config.toml
n_kv_head = 2
d_mlp = 768
init_out_by_depth = true
steps = 13794
dataset = "wikipedia_en"
Each number is 50 + 10 x the weight over the matrix's rms, rounded and kept within 0 to 99. Layers, rows and columns count from 0.

# down: layer 4 MLP down (transposed), 768x192, rms 0.0569, rows 480-515, columns 96-191
# up: layer 4 MLP up, 768x192, rms 0.0791, rows 481-516, columns 96-191
down480:37 60 47 69 70 55 34 27 44 51 27 49 42 66 40 52 63 46 45 87 53 48 56 64 40 88 29 06 24 54 59 60 24 55 23 17 46 56 70 44 50 57 64 36 62 56 43 53 48 70 61 44 48 71 68 56 50 40 31 33 83 26 74 60 69 49 54 56 48 70 62 65 21 29 28 59 38 73 32 65 25 60 51 56 44 60 50 54 41 48 47 52 52 24 44 29
up481:62 68 40 60 39 48 32 56 58 57 35 51 51 68 29 83 47 53 37 35 57 46 59 61 53 80 41 40 41 51 50 51 56 58 27 59 53 54 49 62 78 48 55 36 51 47 31 44 41 31 54 62 49 44 49 55 51 35 33 44 44 51 72 47 63 37 43 28 74 56 53 60 74 70 59 55 49 28 33 45 16 82 43 40 45 62 64 46 54 57 47 46 61 49 52 54
down481:42 68 41 46 59 49 46 66 58 57 44 72 25 48 42 67 59 48 49 67 57 64 53 58 33 58 41 36 38 68 58 56 61 45 40 27 54 51 51 76 46 57 65 42 55 20 46 34 57 56 48 39 64 73 57 43 54 53 38 26 81 50 61 56 70 30 44 70 41 37 59 87 44 53 50 40 44 45 58 38 56 41 77 54 46 37 54 26 44 58 43 40 48 44 50 42
up482:29 50 42 64 41 56 43 65 62 66 37 28 78 54 35 51 45 37 43 52 56 51 60 50 63 52 52 36 51 36 43 48 35 60 58 53 45 57 41 61 57 46 69 72 51 54 56 46 48 43 55 63 31 56 47 45 48 36 78 41 75 64 23 60 52 33 25 24 69 38 43 46 42 48 53 77 25 53 54 42 54 38 48 48 54 72 40 60 43 63 70 39 58 59 56 31
down482:64 27 41 62 71 75 35 54 56 81 70 42 66 53 51 34 51 46 55 48 52 60 51 51 48 66 58 00 73 61 39 44 42 33 34 50 42 53 28 30 53 50 59 56 65 57 51 27 28 37 72 49 60 61 55 52 49 37 63 63 71 47 30 58 40 40 44 38 62 43 39 60 40 55 42 65 46 47 51 58 50 61 54 44 57 55 65 47 69 65 49 49 46 73 62 34
up483:49 41 44 83 46 60 67 52 34 58 55 38 45 42 27 70 65 73 54 68 33 60 77 49 61 54 41 38 50 68 42 59 56 68 46 44 36 50 52 51 47 52 40 56 49 51 50 62 47 61 46 57 45 43 46 42 55 50 39 32 83 42 57 41 51 48 51 50 52 68 28 70 50 53 57 58 06 36 76 52 10 85 59 54 48 25 59 48 59 41 62 61 23 21 57 16
down483:26 57 63 42 56 47 40 37 28 31 50 54 72 48 43 35 53 55 28 46 70 41 30 55 43 24 50 34 74 19 44 42 63 64 70 55 70 39 45 34 54 28 49 41 61 56 46 36 39 67 35 50 37 64 80 19 49 56 38 69 49 51 56 56 58 52 66 56 53 41 64 66 31 62 32 48 74 65 76 67 70 43 48 56 33 51 36 69 49 72 41 60 59 58 47 42
up484:43 48 35 54 50 46 43 49 48 54 48 51 55 50 57 51 33 44 60 62 56 54 45 48 46 43 53 49 56 52 45 45 50 49 49 50 56 51 44 48 40 46 40 64 54 46 51 44 39 45 49 60 45 49 49 45 49 45 49 54 48 55 52 55 56 47 50 48 51 51 56 42 55 49 49 44 46 45 50 50 49 59 43 41 57 50 44 53 57 48 54 52 56 48 54 57
down484:46 51 58 45 46 51 51 54 50 59 50 44 48 47 46 50 54 47 41 47 51 59 53 53 48 50 50 47 54 46 55 57 57 46 49 53 53 47 52 51 60 55 54 44 47 49 41 46 57 51 45 49 49 53 55 57 48 51 56 43 47 51 49 48 54 54 51 53 47 55 50 52 52 52 53 53 49 52 47 46 44 45 55 49 43 46 52 52 47 52 44 46 45 55 53 48
up485:50 47 37 62 57 37 53 36 50 41 54 55 56 48 53 68 55 43 42 48 61 42 44 50 44 32 48 48 39 40 58 39 49 32 45 39 56 58 54 41 49 48 49 43 51 50 55 43 41 54 54 47 44 44 61 46 45 47 54 45 45 51 47 60 51 45 50 48 47 60 55 44 41 49 35 59 60 48 50 56 49 52 45 43 43 59 56 50 42 54 53 52 45 55 52 46
down485:49 50 60 45 44 58 45 55 55 60 54 47 40 53 52 44 47 51 54 50 45 59 55 52 52 63 49 53 61 53 48 51 53 57 56 54 53 48 48 60 51 54 52 57 52 48 47 55 55 48 51 48 57 57 47 56 55 53 44 51 46 46 49 39 49 52 52 52 54 45 48 59 57 53 58 48 45 47 56 42 55 48 44 55 50 45 48 49 53 49 52 47 47 48 45 50
up486:31 58 19 45 41 45 41 59 48 51 49 44 66 56 48 38 59 32 66 38 70 48 25 57 54 40 34 51 67 73 62 56 34 56 63 37 20 54 41 50 31 51 38 51 61 42 51 30 41 53 69 61 57 64 59 66 56 38 71 43 61 34 34 29 63 56 59 28 81 64 51 35 28 45 52 62 48 34 51 41 33 31 60 50 43 55 48 31 50 50 56 39 37 52 33 52
down486:46 30 83 63 67 69 74 47 38 62 48 39 27 45 60 43 25 56 40 57 26 40 67 45 61 59 54 93 56 33 43 37 64 56 27 59 85 47 60 48 57 52 58 49 42 53 30 60 59 41 41 42 29 18 27 52 26 49 28 62 37 71 54 43 20 25 56 66 41 43 60 65 51 55 45 33 70 47 29 47 55 57 63 55 53 40 41 74 49 53 28 73 39 14 78 54
up487:74 66 77 33 48 49 55 59 68 55 53 56 66 53 43 39 44 43 58 58 45 60 49 43 42 47 71 55 51 53 53 54 45 37 54 50 41 69 38 59 54 47 46 59 38 59 44 50 46 42 53 50 63 61 39 60 37 49 50 43 49 36 54 70 63 44 51 42 56 47 48 59 75 50 44 44 66 54 58 44 37 40 38 64 42 36 55 59 50 51 59 52 59 50 39 48
down487:44 41 48 60 63 49 50 49 48 35 39 44 41 48 47 63 50 61 39 38 52 62 50 58 54 55 50 39 55 55 42 45 58 52 57 40 60 34 58 55 41 44 61 42 49 59 47 64 54 56 57 54 50 43 63 37 51 60 50 66 60 46 56 45 45 52 49 58 53 52 52 40 36 50 44 54 55 64 38 49 53 59 52 38 41 48 53 40 34 49 39 63 45 53 50 59
up488:55 48 53 49 49 50 56 46 49 41 45 52 52 49 53 52 50 54 45 48 47 50 60 51 52 42 49 52 49 53 48 52 46 50 43 45 53 50 52 44 50 52 46 50 45 49 49 51 39 43 48 48 52 49 49 48 52 53 48 55 51 57 53 57 47 46 54 46 47 55 51 45 48 47 54 51 56 53 46 54 49 48 51 56 50 49 50 54 50 50 49 51 49 45 54 53
down488:47 52 49 53 50 47 49 52 53 55 52 48 47 52 52 49 52 47 52 50 50 51 49 45 49 51 51 50 49 50 47 49 50 51 53 51 51 51 52 50 49 49 50 50 54 49 51 49 54 50 47 51 49 52 49 50 48 50 50 49 51 45 49 52 52 50 47 49 57 44 48 53 50 48 49 49 47 49 52 45 50 51 46 48 51 53 56 46 49 51 49 50 50 51 49 51
up489:47 56 58 44 45 46 42 54 48 55 57 49 67 61 36 54 25 59 62 56 35 51 56 48 58 58 52 54 67 41 59 41 39 60 37 63 49 46 52 38 38 49 36 43 60 55 65 44 32 52 48 51 53 35 47 53 57 43 57 54 48 86 71 49 45 41 50 54 63 33 65 45 43 40 66 42 59 62 53 46 48 50 51 51 60 32 64 37 49 38 62 43 58 55 40 59
down489:51 68 53 62 61 44 33 45 53 33 44 58 52 28 62 50 39 37 36 50 60 35 46 41 54 28 39 43 50 38 66 35 59 61 63 59 36 52 63 29 70 42 39 45 43 52 69 55 59 58 60 60 45 43 33 66 39 45 36 55 47 32 50 44 58 58 62 61 61 49 30 57 56 50 66 34 45 48 59 56 29 44 46 43 54 36 42 61 68 56 52 49 53 68 39 46
up490:28 56 69 49 66 56 75 67 44 56 39 48 37 38 50 38 45 57 40 49 42 63 67 48 76 55 77 43 51 41 68 51 51 64 40 53 62 58 48 59 60 58 70 64 43 53 39 55 48 51 33 48 38 50 65 45 48 40 65 44 53 43 47 65 39 65 68 67 50 34 54 52 51 52 51 63 60 60 49 42 52 51 97 48 55 66 38 68 46 46 38 69 54 40 28 51
down490:51 62 57 60 49 38 23 43 73 37 57 44 48 41 52 69 53 27 73 39 74 68 35 61 19 60 30 46 87 63 34 46 65 44 48 47 50 54 54 39 37 48 21 53 64 59 61 37 45 53 70 29 62 58 50 35 48 41 50 23 57 44 53 50 42 36 66 49 39 36 44 53 34 30 57 39 59 32 20 48 39 40 13 78 51 49 63 45 28 65 26 40 41 57 67 47
up491:36 55 66 37 59 51 42 63 44 55 43 37 55 45 52 41 45 35 49 55 75 60 52 76 44 60 68 41 33 46 38 40 23 55 49 26 63 57 29 49 48 76 51 68 60 57 60 58 41 43 71 49 42 56 65 55 57 40 83 36 40 62 44 39 54 60 64 40 63 33 52 51 45 63 74 69 41 45 40 28 41 33 40 47 52 36 48 37 34 57 43 31 54 72 66 44
down491:65 59 41 74 62 76 55 47 33 45 58 35 30 39 66 55 54 47 50 57 48 34 52 49 52 35 63 35 45 48 46 29 62 32 61 48 54 55 55 70 64 67 69 38 56 49 38 40 61 39 58 53 59 69 70 28 50 67 59 46 60 14 55 43 44 37 56 48 41 59 45 43 45 65 50 42 68 54 31 49 54 61 57 35 65 31 54 35 44 60 46 49 44 51 32 41
up492:76 55 45 63 62 63 58 47 43 50 51 59 41 64 59 36 46 44 58 63 48 67 56 57 77 53 44 47 51 49 63 33 25 65 52 69 34 50 46 34 39 60 33 41 49 76 45 32 40 50 69 49 55 62 61 39 38 43 63 38 72 50 79 41 52 41 35 58 68 40 75 40 56 47 53 62 35 39 52 51 60 66 38 36 47 55 75 29 55 55 68 31 39 36 63 44
down492:44 26 73 38 36 25 41 40 55 54 53 68 77 49 59 49 36 61 49 32 60 54 26 55 34 59 50 23 39 61 23 66 57 61 28 34 53 45 26 45 60 48 56 41 44 43 40 55 70 54 27 54 30 33 21 74 44 50 51 62 32 46 13 42 65 47 56 63 55 38 45 42 55 46 74 49 36 61 65 50 57 56 76 59 37 61 44 57 38 35 60 37 43 53 60 50
up493:45 38 34 31 58 74 26 56 61 46 83 76 46 59 43 41 52 67 59 40 45 42 23 47 61 33 59 53 57 40 31 47 39 57 54 63 45 61 41 50 37 52 59 57 63 63 36 50 32 39 68 42 43 55 47 49 63 38 30 61 52 56 65 68 45 56 42 51 53 55 61 53 30 62 44 60 46 49 44 48 56 42 52 54 63 48 70 37 68 46 65 48 54 42 53 55
down493:54 48 58 37 48 43 66 54 44 60 49 46 50 67 68 50 57 46 51 61 57 54 49 51 41 42 57 10 51 52 54 58 66 49 23 51 56 40 43 61 43 38 51 42 59 44 48 47 48 33 51 61 51 52 75 39 51 53 59 50 44 49 64 52 60 56 48 44 41 20 49 44 57 68 55 49 49 61 54 55 52 54 56 41 49 60 62 47 55 67 65 44 57 35 58 47
up494:42 36 63 37 41 61 52 63 50 58 32 52 50 50 37 43 64 50 60 49 77 40 61 37 32 49 36 43 57 36 23 45 54 55 44 37 34 59 26 63 48 60 59 78 65 29 27 39 48 57 78 49 37 55 46 43 43 19 48 46 53 45 62 52 61 48 45 32 44 53 56 74 60 71 40 53 48 69 48 39 33 73 54 47 55 41 41 29 49 62 45 67 66 70 65 48
down494:65 63 40 47 60 43 39 32 42 34 49 63 27 43 49 39 38 50 32 69 50 91 64 47 54 46 49 51 65 42 35 49 47 26 34 45 48 45 76 51 55 38 42 46 62 48 65 55 43 49 36 56 46 73 57 46 81 68 46 55 63 45 54 46 43 34 38 60 38 54 75 32 44 65 56 46 49 39 35 37 61 41 57 49 57 53 47 42 64 67 53 42 40 39 76 70
up495:55 66 36 72 55 41 40 68 53 57 58 60 39 38 34 45 59 58 56 69 40 52 68 53 85 45 83 41 44 47 35 49 47 41 51 49 55 69 56 53 38 65 56 52 34 51 59 51 44 42 47 48 48 48 62 46 30 43 57 45 50 56 46 39 70 56 59 65 71 54 42 30 39 48 40 61 41 49 65 32 46 72 59 44 50 47 75 50 63 48 71 42 48 14 39 64
down495:33 66 68 28 53 61 49 50 44 34 53 67 24 35 34 32 61 66 52 28 56 45 45 39 27 52 38 43 45 80 53 34 54 78 50 52 44 39 56 49 46 51 65 47 25 57 59 54 53 45 34 35 59 48 41 52 91 65 42 52 51 65 48 68 59 46 65 56 26 69 43 54 32 43 67 34 63 67 58 60 49 45 74 60 55 76 22 58 37 51 42 37 31 73 47 22
up496:43 68 40 50 48 43 46 60 64 63 67 41 83 65 81 56 53 49 44 36 63 47 33 27 27 47 37 54 41 47 78 50 51 43 44 57 59 56 38 31 47 48 54 49 67 43 68 49 50 64 50 56 47 60 47 59 33 25 55 51 38 55 50 41 49 53 60 31 54 27 61 40 36 72 53 37 55 51 57 42 63 52 41 35 70 58 59 53 39 66 62 64 73 56 69 44
down496:69 56 47 51 25 64 49 71 50 31 43 41 32 46 39 31 51 48 48 24 49 59 67 55 58 41 50 33 51 36 56 39 49 59 67 43 48 59 60 67 53 44 41 45 53 52 45 45 43 49 46 35 41 39 46 31 64 47 47 49 51 54 40 60 36 63 48 61 49 51 54 68 70 42 41 50 50 44 62 58 37 63 40 68 43 57 41 48 67 39 49 46 49 84 57 52
up497:57 53 53 51 48 49 55 53 49 47 58 53 55 55 43 48 55 52 54 41 49 52 56 45 46 46 50 56 49 52 50 53 49 61 46 48 61 57 53 45 57 54 49 40 44 57 46 52 45 54 52 48 59 50 48 53 57 47 50 52 44 52 57 54 53 59 48 41 44 50 50 48 51 46 53 54 52 58 45 47 45 49 55 55 57 48 48 51 51 48 45 46 46 47 50 53
down497:48 49 47 47 45 51 50 51 49 51 50 51 46 46 53 50 51 48 48 52 46 46 49 48 52 50 51 43 50 52 47 49 46 51 52 48 46 48 51 48 46 46 50 51 49 45 49 49 53 45 49 53 43 52 48 47 46 51 50 50 53 49 46 51 51 49 50 54 59 48 51 52 46 49 46 43 50 52 53 51 54 50 44 47 45 50 54 51 53 48 53 50 52 51 52 47
up498:52 50 47 52 70 65 22 49 65 51 52 54 56 56 56 38 57 28 47 58 67 60 13 64 34 44 55 54 60 59 42 60 45 66 52 60 37 54 53 49 59 35 47 80 57 75 51 44 58 36 50 36 56 66 49 55 55 46 55 46 67 31 32 65 73 70 43 39 46 29 54 69 48 53 46 52 27 47 55 65 42 37 49 55 66 50 48 29 49 58 50 47 47 57 54 51
down498:48 54 52 54 42 45 46 67 34 51 41 46 50 55 54 59 45 52 60 54 40 46 58 44 48 46 46 22 48 38 51 40 48 32 37 31 55 29 45 45 38 55 52 38 45 38 53 46 57 42 46 61 45 45 43 59 57 44 50 40 54 42 72 61 49 39 50 56 68 60 37 37 43 46 50 44 62 65 44 31 49 55 49 32 36 59 57 69 54 48 58 39 58 29 41 61
up499:44 39 55 35 63 76 40 71 47 48 50 59 37 53 26 38 53 55 56 35 49 48 40 65 45 47 52 52 65 60 12 47 42 61 48 41 46 69 61 49 65 56 35 40 41 54 56 51 53 50 68 47 43 60 52 45 55 42 48 50 53 71 41 51 52 59 41 49 49 35 57 42 21 64 64 57 40 43 38 38 70 48 59 53 31 53 46 57 47 65 37 25 29 53 59 47
down499:35 49 50 63 44 45 50 46 59 52 47 41 42 35 59 75 51 47 58 67 47 51 54 36 14 68 64 34 20 49 71 42 55 56 32 43 43 61 51 58 45 58 43 48 77 30 46 41 39 69 64 62 54 73 57 33 35 46 46 18 75 36 49 57 51 40 65 35 36 56 41 59 56 40 31 43 68 54 49 55 35 59 43 40 71 37 69 20 41 64 43 72 43 44 53 31
up500:49 45 52 57 56 58 59 42 47 47 54 57 49 63 53 62 48 52 39 50 51 53 49 50 52 54 51 48 48 54 50 52 46 42 50 50 35 51 49 36 40 60 63 48 40 59 54 46 41 46 41 51 53 52 51 45 55 54 47 50 42 55 52 46 47 38 60 51 58 50 52 58 40 54 51 59 50 45 55 58 55 55 45 46 55 58 51 45 42 60 61 55 47 50 52 50
down500:48 51 52 53 46 48 44 51 48 52 49 49 52 42 53 50 52 49 60 50 49 52 46 46 51 51 52 51 51 50 51 52 45 49 53 55 55 58 49 57 56 48 43 48 55 45 46 45 56 51 55 49 53 47 49 51 53 47 47 54 51 49 50 56 53 53 40 43 50 44 49 49 56 46 50 55 54 50 50 44 47 43 54 51 45 45 53 54 55 41 49 44 56 53 46 56
up501:56 41 47 49 46 71 58 49 57 55 48 62 49 46 45 45 48 46 50 58 47 53 48 41 56 58 50 56 53 55 40 36 40 45 56 50 45 54 49 54 34 50 51 63 46 37 61 37 39 47 49 54 60 63 51 44 56 59 48 55 54 37 55 60 59 52 53 51 56 47 42 48 68 51 64 55 49 43 56 48 59 36 39 55 61 55 53 46 49 56 43 53 53 41 47 54
down501:51 51 49 55 57 38 48 52 48 42 49 41 46 56 56 54 53 55 55 48 51 56 50 56 47 53 49 35 45 48 51 56 58 53 44 55 48 43 53 52 56 47 50 47 54 67 46 57 54 48 51 41 47 42 52 57 50 43 56 52 44 54 51 45 50 56 52 49 46 47 48 54 46 52 48 50 56 56 44 42 41 55 59 40 49 55 54 55 41 51 55 50 50 52 46 44
up502:63 37 50 45 52 75 68 56 37 52 53 39 57 53 51 45 40 66 77 41 40 46 56 41 52 59 64 59 36 52 41 67 70 31 36 34 42 62 39 55 42 50 98 58 55 43 53 72 43 42 59 64 35 47 57 54 52 34 56 52 62 41 60 47 49 61 40 43 35 49 48 77 84 46 31 55 71 37 34 57 50 52 91 48 48 47 52 27 67 52 41 66 56 34 44 48
down502:52 51 66 49 61 50 51 45 56 42 40 30 47 68 61 27 52 27 37 23 56 37 47 64 59 37 63 14 61 52 40 28 13 75 78 74 51 39 34 31 62 41 22 68 37 59 60 58 42 83 23 36 75 66 27 53 49 65 18 66 43 62 60 40 38 36 56 40 67 53 70 35 25 57 84 38 51 47 67 41 31 25 14 33 74 43 58 74 27 41 56 50 28 58 43 62
up503:53 58 50 56 50 53 58 48 44 48 51 50 51 56 46 49 54 51 52 50 53 47 52 52 47 50 52 53 60 54 59 38 54 53 49 49 59 53 43 46 47 55 52 37 45 50 49 56 42 52 48 47 51 49 50 54 56 52 54 50 42 50 61 55 53 58 44 41 49 47 50 50 55 52 55 53 53 57 49 50 41 53 53 53 59 53 47 61 55 53 54 54 47 44 42 52
down503:51 48 49 47 49 51 48 52 51 50 49 52 50 48 53 49 48 44 47 46 50 58 53 49 54 52 53 51 47 47 48 60 44 47 53 48 47 51 55 54 53 44 47 57 49 51 46 51 56 44 53 49 48 50 47 44 45 49 49 57 50 50 41 49 44 47 50 58 56 50 55 52 47 48 47 50 50 50 50 47 56 55 51 50 45 47 55 42 50 48 48 48 52 53 54 50
up504:63 45 59 29 46 81 45 59 55 44 62 49 55 67 39 49 42 58 56 50 38 51 45 50 52 37 59 59 56 47 36 64 44 50 50 52 50 54 61 74 50 56 55 53 38 58 42 50 56 46 65 45 62 74 53 49 65 66 38 67 57 70 45 39 55 39 47 51 47 34 56 56 43 54 51 56 46 59 50 65 57 49 44 44 74 47 47 40 38 51 55 59 44 31 47 56
down504:58 49 57 62 56 45 45 43 45 48 57 45 44 46 50 58 44 48 54 59 69 50 51 43 45 57 32 17 45 45 57 56 59 36 43 52 45 46 29 39 53 53 51 50 54 43 53 53 45 60 49 59 43 39 51 45 28 37 58 49 50 36 59 58 50 52 52 46 46 56 44 53 54 44 43 57 53 48 48 41 46 50 45 46 45 53 59 55 56 50 45 52 57 68 43 52
up505:44 44 62 35 65 44 58 60 45 65 53 38 66 63 58 74 44 54 40 41 40 50 32 42 35 44 46 44 62 33 67 64 44 77 45 56 69 56 63 47 62 68 45 25 54 73 52 32 47 63 46 37 35 58 50 47 40 42 32 70 42 70 58 71 45 38 52 52 52 51 53 71 59 50 55 55 64 23 40 47 48 49 52 55 71 45 53 41 43 46 66 45 81 43 56 46
down505:47 77 40 81 54 46 54 37 41 22 32 55 43 55 30 42 55 36 44 68 49 59 83 74 59 52 62 81 32 29 38 43 44 22 64 62 38 53 37 42 27 37 50 82 48 00 47 63 49 12 47 45 42 31 41 15 63 73 66 19 40 47 64 35 45 55 34 41 34 51 42 27 63 57 46 61 38 68 74 28 47 39 58 46 50 28 40 42 59 45 00 54 46 60 44 48
up506:43 55 36 53 50 62 42 54 39 42 62 32 57 49 69 52 41 66 49 50 40 61 51 61 60 47 61 49 64 45 44 59 53 61 64 46 40 48 50 42 51 45 42 50 56 60 45 57 37 56 54 48 39 35 42 49 71 49 62 66 52 76 22 45 61 53 57 57 52 41 61 52 57 60 33 50 45 78 65 47 72 58 50 47 64 64 56 54 65 35 55 37 48 48 46 50
down506:62 57 42 38 40 45 72 68 62 65 46 48 35 40 34 47 54 34 41 31 49 49 47 52 42 43 50 61 55 49 56 55 55 47 41 35 78 56 58 46 52 44 60 37 59 25 65 40 65 58 59 65 65 61 47 37 35 40 52 50 67 40 79 45 52 70 51 50 46 41 38 52 63 64 56 38 59 29 47 46 42 48 68 54 50 69 62 47 49 63 32 41 36 57 59 66
up507:50 50 46 56 49 50 49 54 48 48 51 45 48 55 46 49 47 48 54 48 51 48 45 44 47 45 58 55 52 52 52 48 56 50 52 56 63 54 48 51 54 56 43 28 49 50 50 47 54 62 54 51 50 54 56 56 44 47 45 55 43 42 41 57 56 53 53 56 36 45 48 55 51 55 49 40 51 58 54 52 45 44 48 43 53 51 47 53 48 54 58 52 44 42 52 38
down507:51 50 49 43 50 48 53 50 48 52 51 51 50 49 54 52 47 51 45 51 48 52 53 55 49 53 45 41 47 45 48 52 49 50 47 44 50 43 49 52 51 49 50 63 54 53 47 52 45 45 51 55 44 50 50 50 49 52 47 49 54 52 55 49 51 46 52 51 59 51 49 50 48 51 52 54 47 46 56 53 54 52 52 51 47 45 53 48 48 48 49 47 54 55 52 49
up508:48 49 59 45 43 39 53 58 56 56 51 48 56 55 51 52 46 58 44 56 49 54 51 48 53 58 53 54 63 56 55 47 46 55 50 49 52 46 51 51 45 38 48 50 48 47 50 39 43 49 52 50 49 57 48 47 58 55 47 41 62 66 48 40 42 45 54 42 68 46 53 51 44 53 49 43 67 53 45 43 47 46 53 57 56 39 56 47 39 43 49 52 47 45 56 62
down508:52 57 44 54 57 58 49 44 49 49 49 52 54 52 49 50 47 48 54 48 49 54 54 47 49 43 49 44 44 40 44 50 49 46 49 53 55 52 49 50 55 56 50 47 44 50 54 62 54 45 51 47 50 49 52 50 46 45 51 59 47 43 47 47 51 53 44 51 39 56 51 50 61 48 56 51 37 48 50 51 47 53 49 45 50 55 48 57 51 59 51 50 54 55 50 45
up509:47 48 54 48 44 61 36 44 53 59 56 57 57 46 54 45 29 44 50 55 52 61 53 45 74 65 58 51 53 53 51 39 40 32 60 46 37 60 52 60 42 47 55 75 58 46 57 42 46 42 57 58 53 52 39 50 58 53 61 53 49 64 58 54 65 35 66 49 50 52 52 40 54 41 55 46 71 46 55 60 63 47 46 53 54 46 48 41 44 55 40 48 48 58 50 69
down509:48 52 45 54 55 39 54 58 37 46 40 48 52 57 44 63 62 56 59 45 55 38 49 59 46 42 46 36 48 51 53 57 48 66 42 54 57 45 50 46 51 46 55 44 38 61 41 55 50 52 47 46 45 60 60 49 43 48 42 56 54 38 41 50 42 62 40 47 50 50 47 55 49 44 51 56 43 52 45 37 33 43 59 44 54 54 56 57 46 53 46 51 59 51 47 40
up510:50 61 55 40 51 52 46 54 41 59 41 62 56 56 60 50 46 54 53 59 52 49 54 63 48 50 51 48 65 59 52 43 58 45 44 46 42 44 39 55 43 50 45 52 49 43 51 61 35 47 47 56 43 55 48 49 48 53 51 53 42 58 47 52 49 36 49 49 52 48 53 41 43 49 57 37 62 55 44 54 44 45 42 50 45 56 50 60 63 57 53 59 55 49 47 54
down510:47 49 45 56 56 48 49 47 53 46 52 44 44 49 42 52 49 44 50 41 56 60 51 44 57 51 53 52 46 47 49 62 49 58 54 52 54 47 58 39 55 46 53 52 46 57 46 45 56 53 53 43 54 51 49 48 52 45 52 53 52 49 48 46 44 61 56 54 46 53 49 52 51 50 49 60 43 49 51 41 50 56 57 44 51 48 47 45 41 50 46 48 43 54 52 44
up511:44 43 44 52 53 38 58 47 52 43 51 48 56 47 46 53 47 50 48 44 46 45 52 41 45 44 47 51 54 49 52 43 45 38 49 47 55 52 59 41 48 47 54 47 54 49 51 48 49 45 47 51 45 49 46 46 50 46 52 48 51 47 53 47 49 49 46 46 56 56 59 48 47 47 46 46 54 52 51 48 46 44 47 54 50 47 60 49 43 48 41 51 59 50 45 45
down511:53 53 55 49 49 51 48 51 47 53 51 55 38 54 51 50 53 52 51 52 52 48 51 49 52 51 50 51 53 45 47 56 56 52 53 51 50 51 47 54 53 54 46 48 48 47 53 48 51 51 50 41 54 48 54 57 50 53 55 48 48 51 47 50 53 49 56 54 47 54 47 51 55 51 52 51 44 48 52 50 52 52 51 47 48 51 46 50 53 48 49 49 42 46 54 53
up512:59 54 44 58 57 52 36 56 53 39 78 61 43 63 55 37 54 55 42 48 46 52 50 48 47 52 43 59 40 46 32 64 37 38 37 45 55 46 55 44 36 49 53 48 53 43 37 35 36 58 47 64 55 58 54 48 64 50 57 44 63 49 64 55 50 70 50 50 39 48 81 37 57 54 42 57 49 50 52 46 64 38 43 49 73 40 73 36 58 48 62 48 61 42 46 51
down512:48 48 43 51 44 42 58 46 60 67 38 55 47 39 54 53 55 47 51 54 59 53 35 57 51 48 41 42 43 61 60 41 62 48 61 68 50 55 35 53 58 49 53 46 60 50 55 47 43 48 61 51 47 44 34 45 41 49 53 59 42 65 48 47 49 49 47 58 68 51 34 59 51 54 43 51 60 57 53 55 53 44 54 59 35 44 55 58 47 53 40 49 45 50 41 39
up513:53 50 26 49 40 63 52 64 40 58 39 36 44 55 41 42 57 31 52 53 42 73 56 67 53 44 49 49 59 40 45 65 28 37 48 40 65 60 64 47 56 62 20 51 56 55 40 56 37 46 54 49 76 51 49 46 51 52 67 55 73 60 28 31 56 35 49 58 56 52 66 61 46 75 45 69 54 51 50 45 65 41 58 40 64 68 62 43 58 22 53 40 42 46 31 62
down513:57 50 46 35 63 44 30 64 55 63 29 44 41 48 65 58 65 47 48 36 54 48 42 71 26 57 57 28 60 65 60 64 55 71 39 59 63 45 43 43 44 54 56 45 57 37 36 46 61 50 62 43 43 52 67 42 51 35 25 47 52 59 72 61 61 65 36 43 39 59 22 52 71 44 57 39 62 44 70 44 36 48 57 54 53 16 57 68 49 71 50 63 38 48 56 51
up514:60 58 68 41 58 55 49 50 48 58 70 67 55 73 65 45 48 46 48 28 63 58 17 30 37 39 23 52 41 51 65 48 51 57 45 51 42 45 43 56 46 48 55 50 50 55 38 58 39 51 65 48 55 54 66 62 38 51 45 43 54 36 66 39 76 41 48 53 22 50 38 62 48 42 65 51 46 62 51 52 52 43 40 36 59 56 45 39 53 68 75 58 45 41 47 56
down514:55 44 40 25 51 67 55 47 40 39 26 39 43 59 41 35 42 50 57 43 38 34 71 45 60 43 75 35 56 57 62 52 27 33 45 44 53 40 42 58 62 49 57 48 63 22 33 42 34 60 45 45 60 43 41 44 54 54 61 69 43 58 58 55 38 57 51 42 70 58 45 35 54 55 58 56 60 54 59 35 44 57 54 29 49 44 58 57 68 39 55 44 51 52 38 57
up515:52 54 54 48 53 54 50 49 49 49 46 52 48 50 54 53 49 50 45 56 52 51 54 49 46 55 45 49 51 50 50 50 56 56 52 52 45 47 50 56 50 54 52 54 49 52 45 49 50 45 48 48 52 48 54 51 51 46 50 53 52 49 46 47 48 51 54 53 55 44 49 57 53 47 53 42 44 48 49 48 53 51 48 51 49 46 43 46 53 49 58 52 49 47 46 49
down515:48 50 48 49 50 47 48 50 51 50 49 49 54 51 47 49 48 50 53 46 51 52 50 50 54 49 52 48 48 49 53 53 48 53 47 51 51 51 49 50 52 48 50 50 48 50 53 48 50 52 50 51 50 48 46 50 53 50 50 49 50 52 51 50 48 47 49 48 45 52 49 49 50 50 48 53 52 51 51 50 48 49 51 49 48 50 51 51 49 54 48 49 50 53 53 53
up516:43 50 59 61 48 35 61 49 45 56 56 34 62 59 66 64 49 60 60 51 53 49 33 49 26 50 36 48 48 65 61 51 44 55 49 45 49 55 46 34 52 38 61 42 37 69 38 31 55 43 57 51 70 47 68 42 50 61 64 41 48 63 55 59 61 49 42 40 33 24 36 73 55 58 41 54 43 64 49 71 67 52 48 40 66 44 63 63 43 49 51 34 49 49 52 39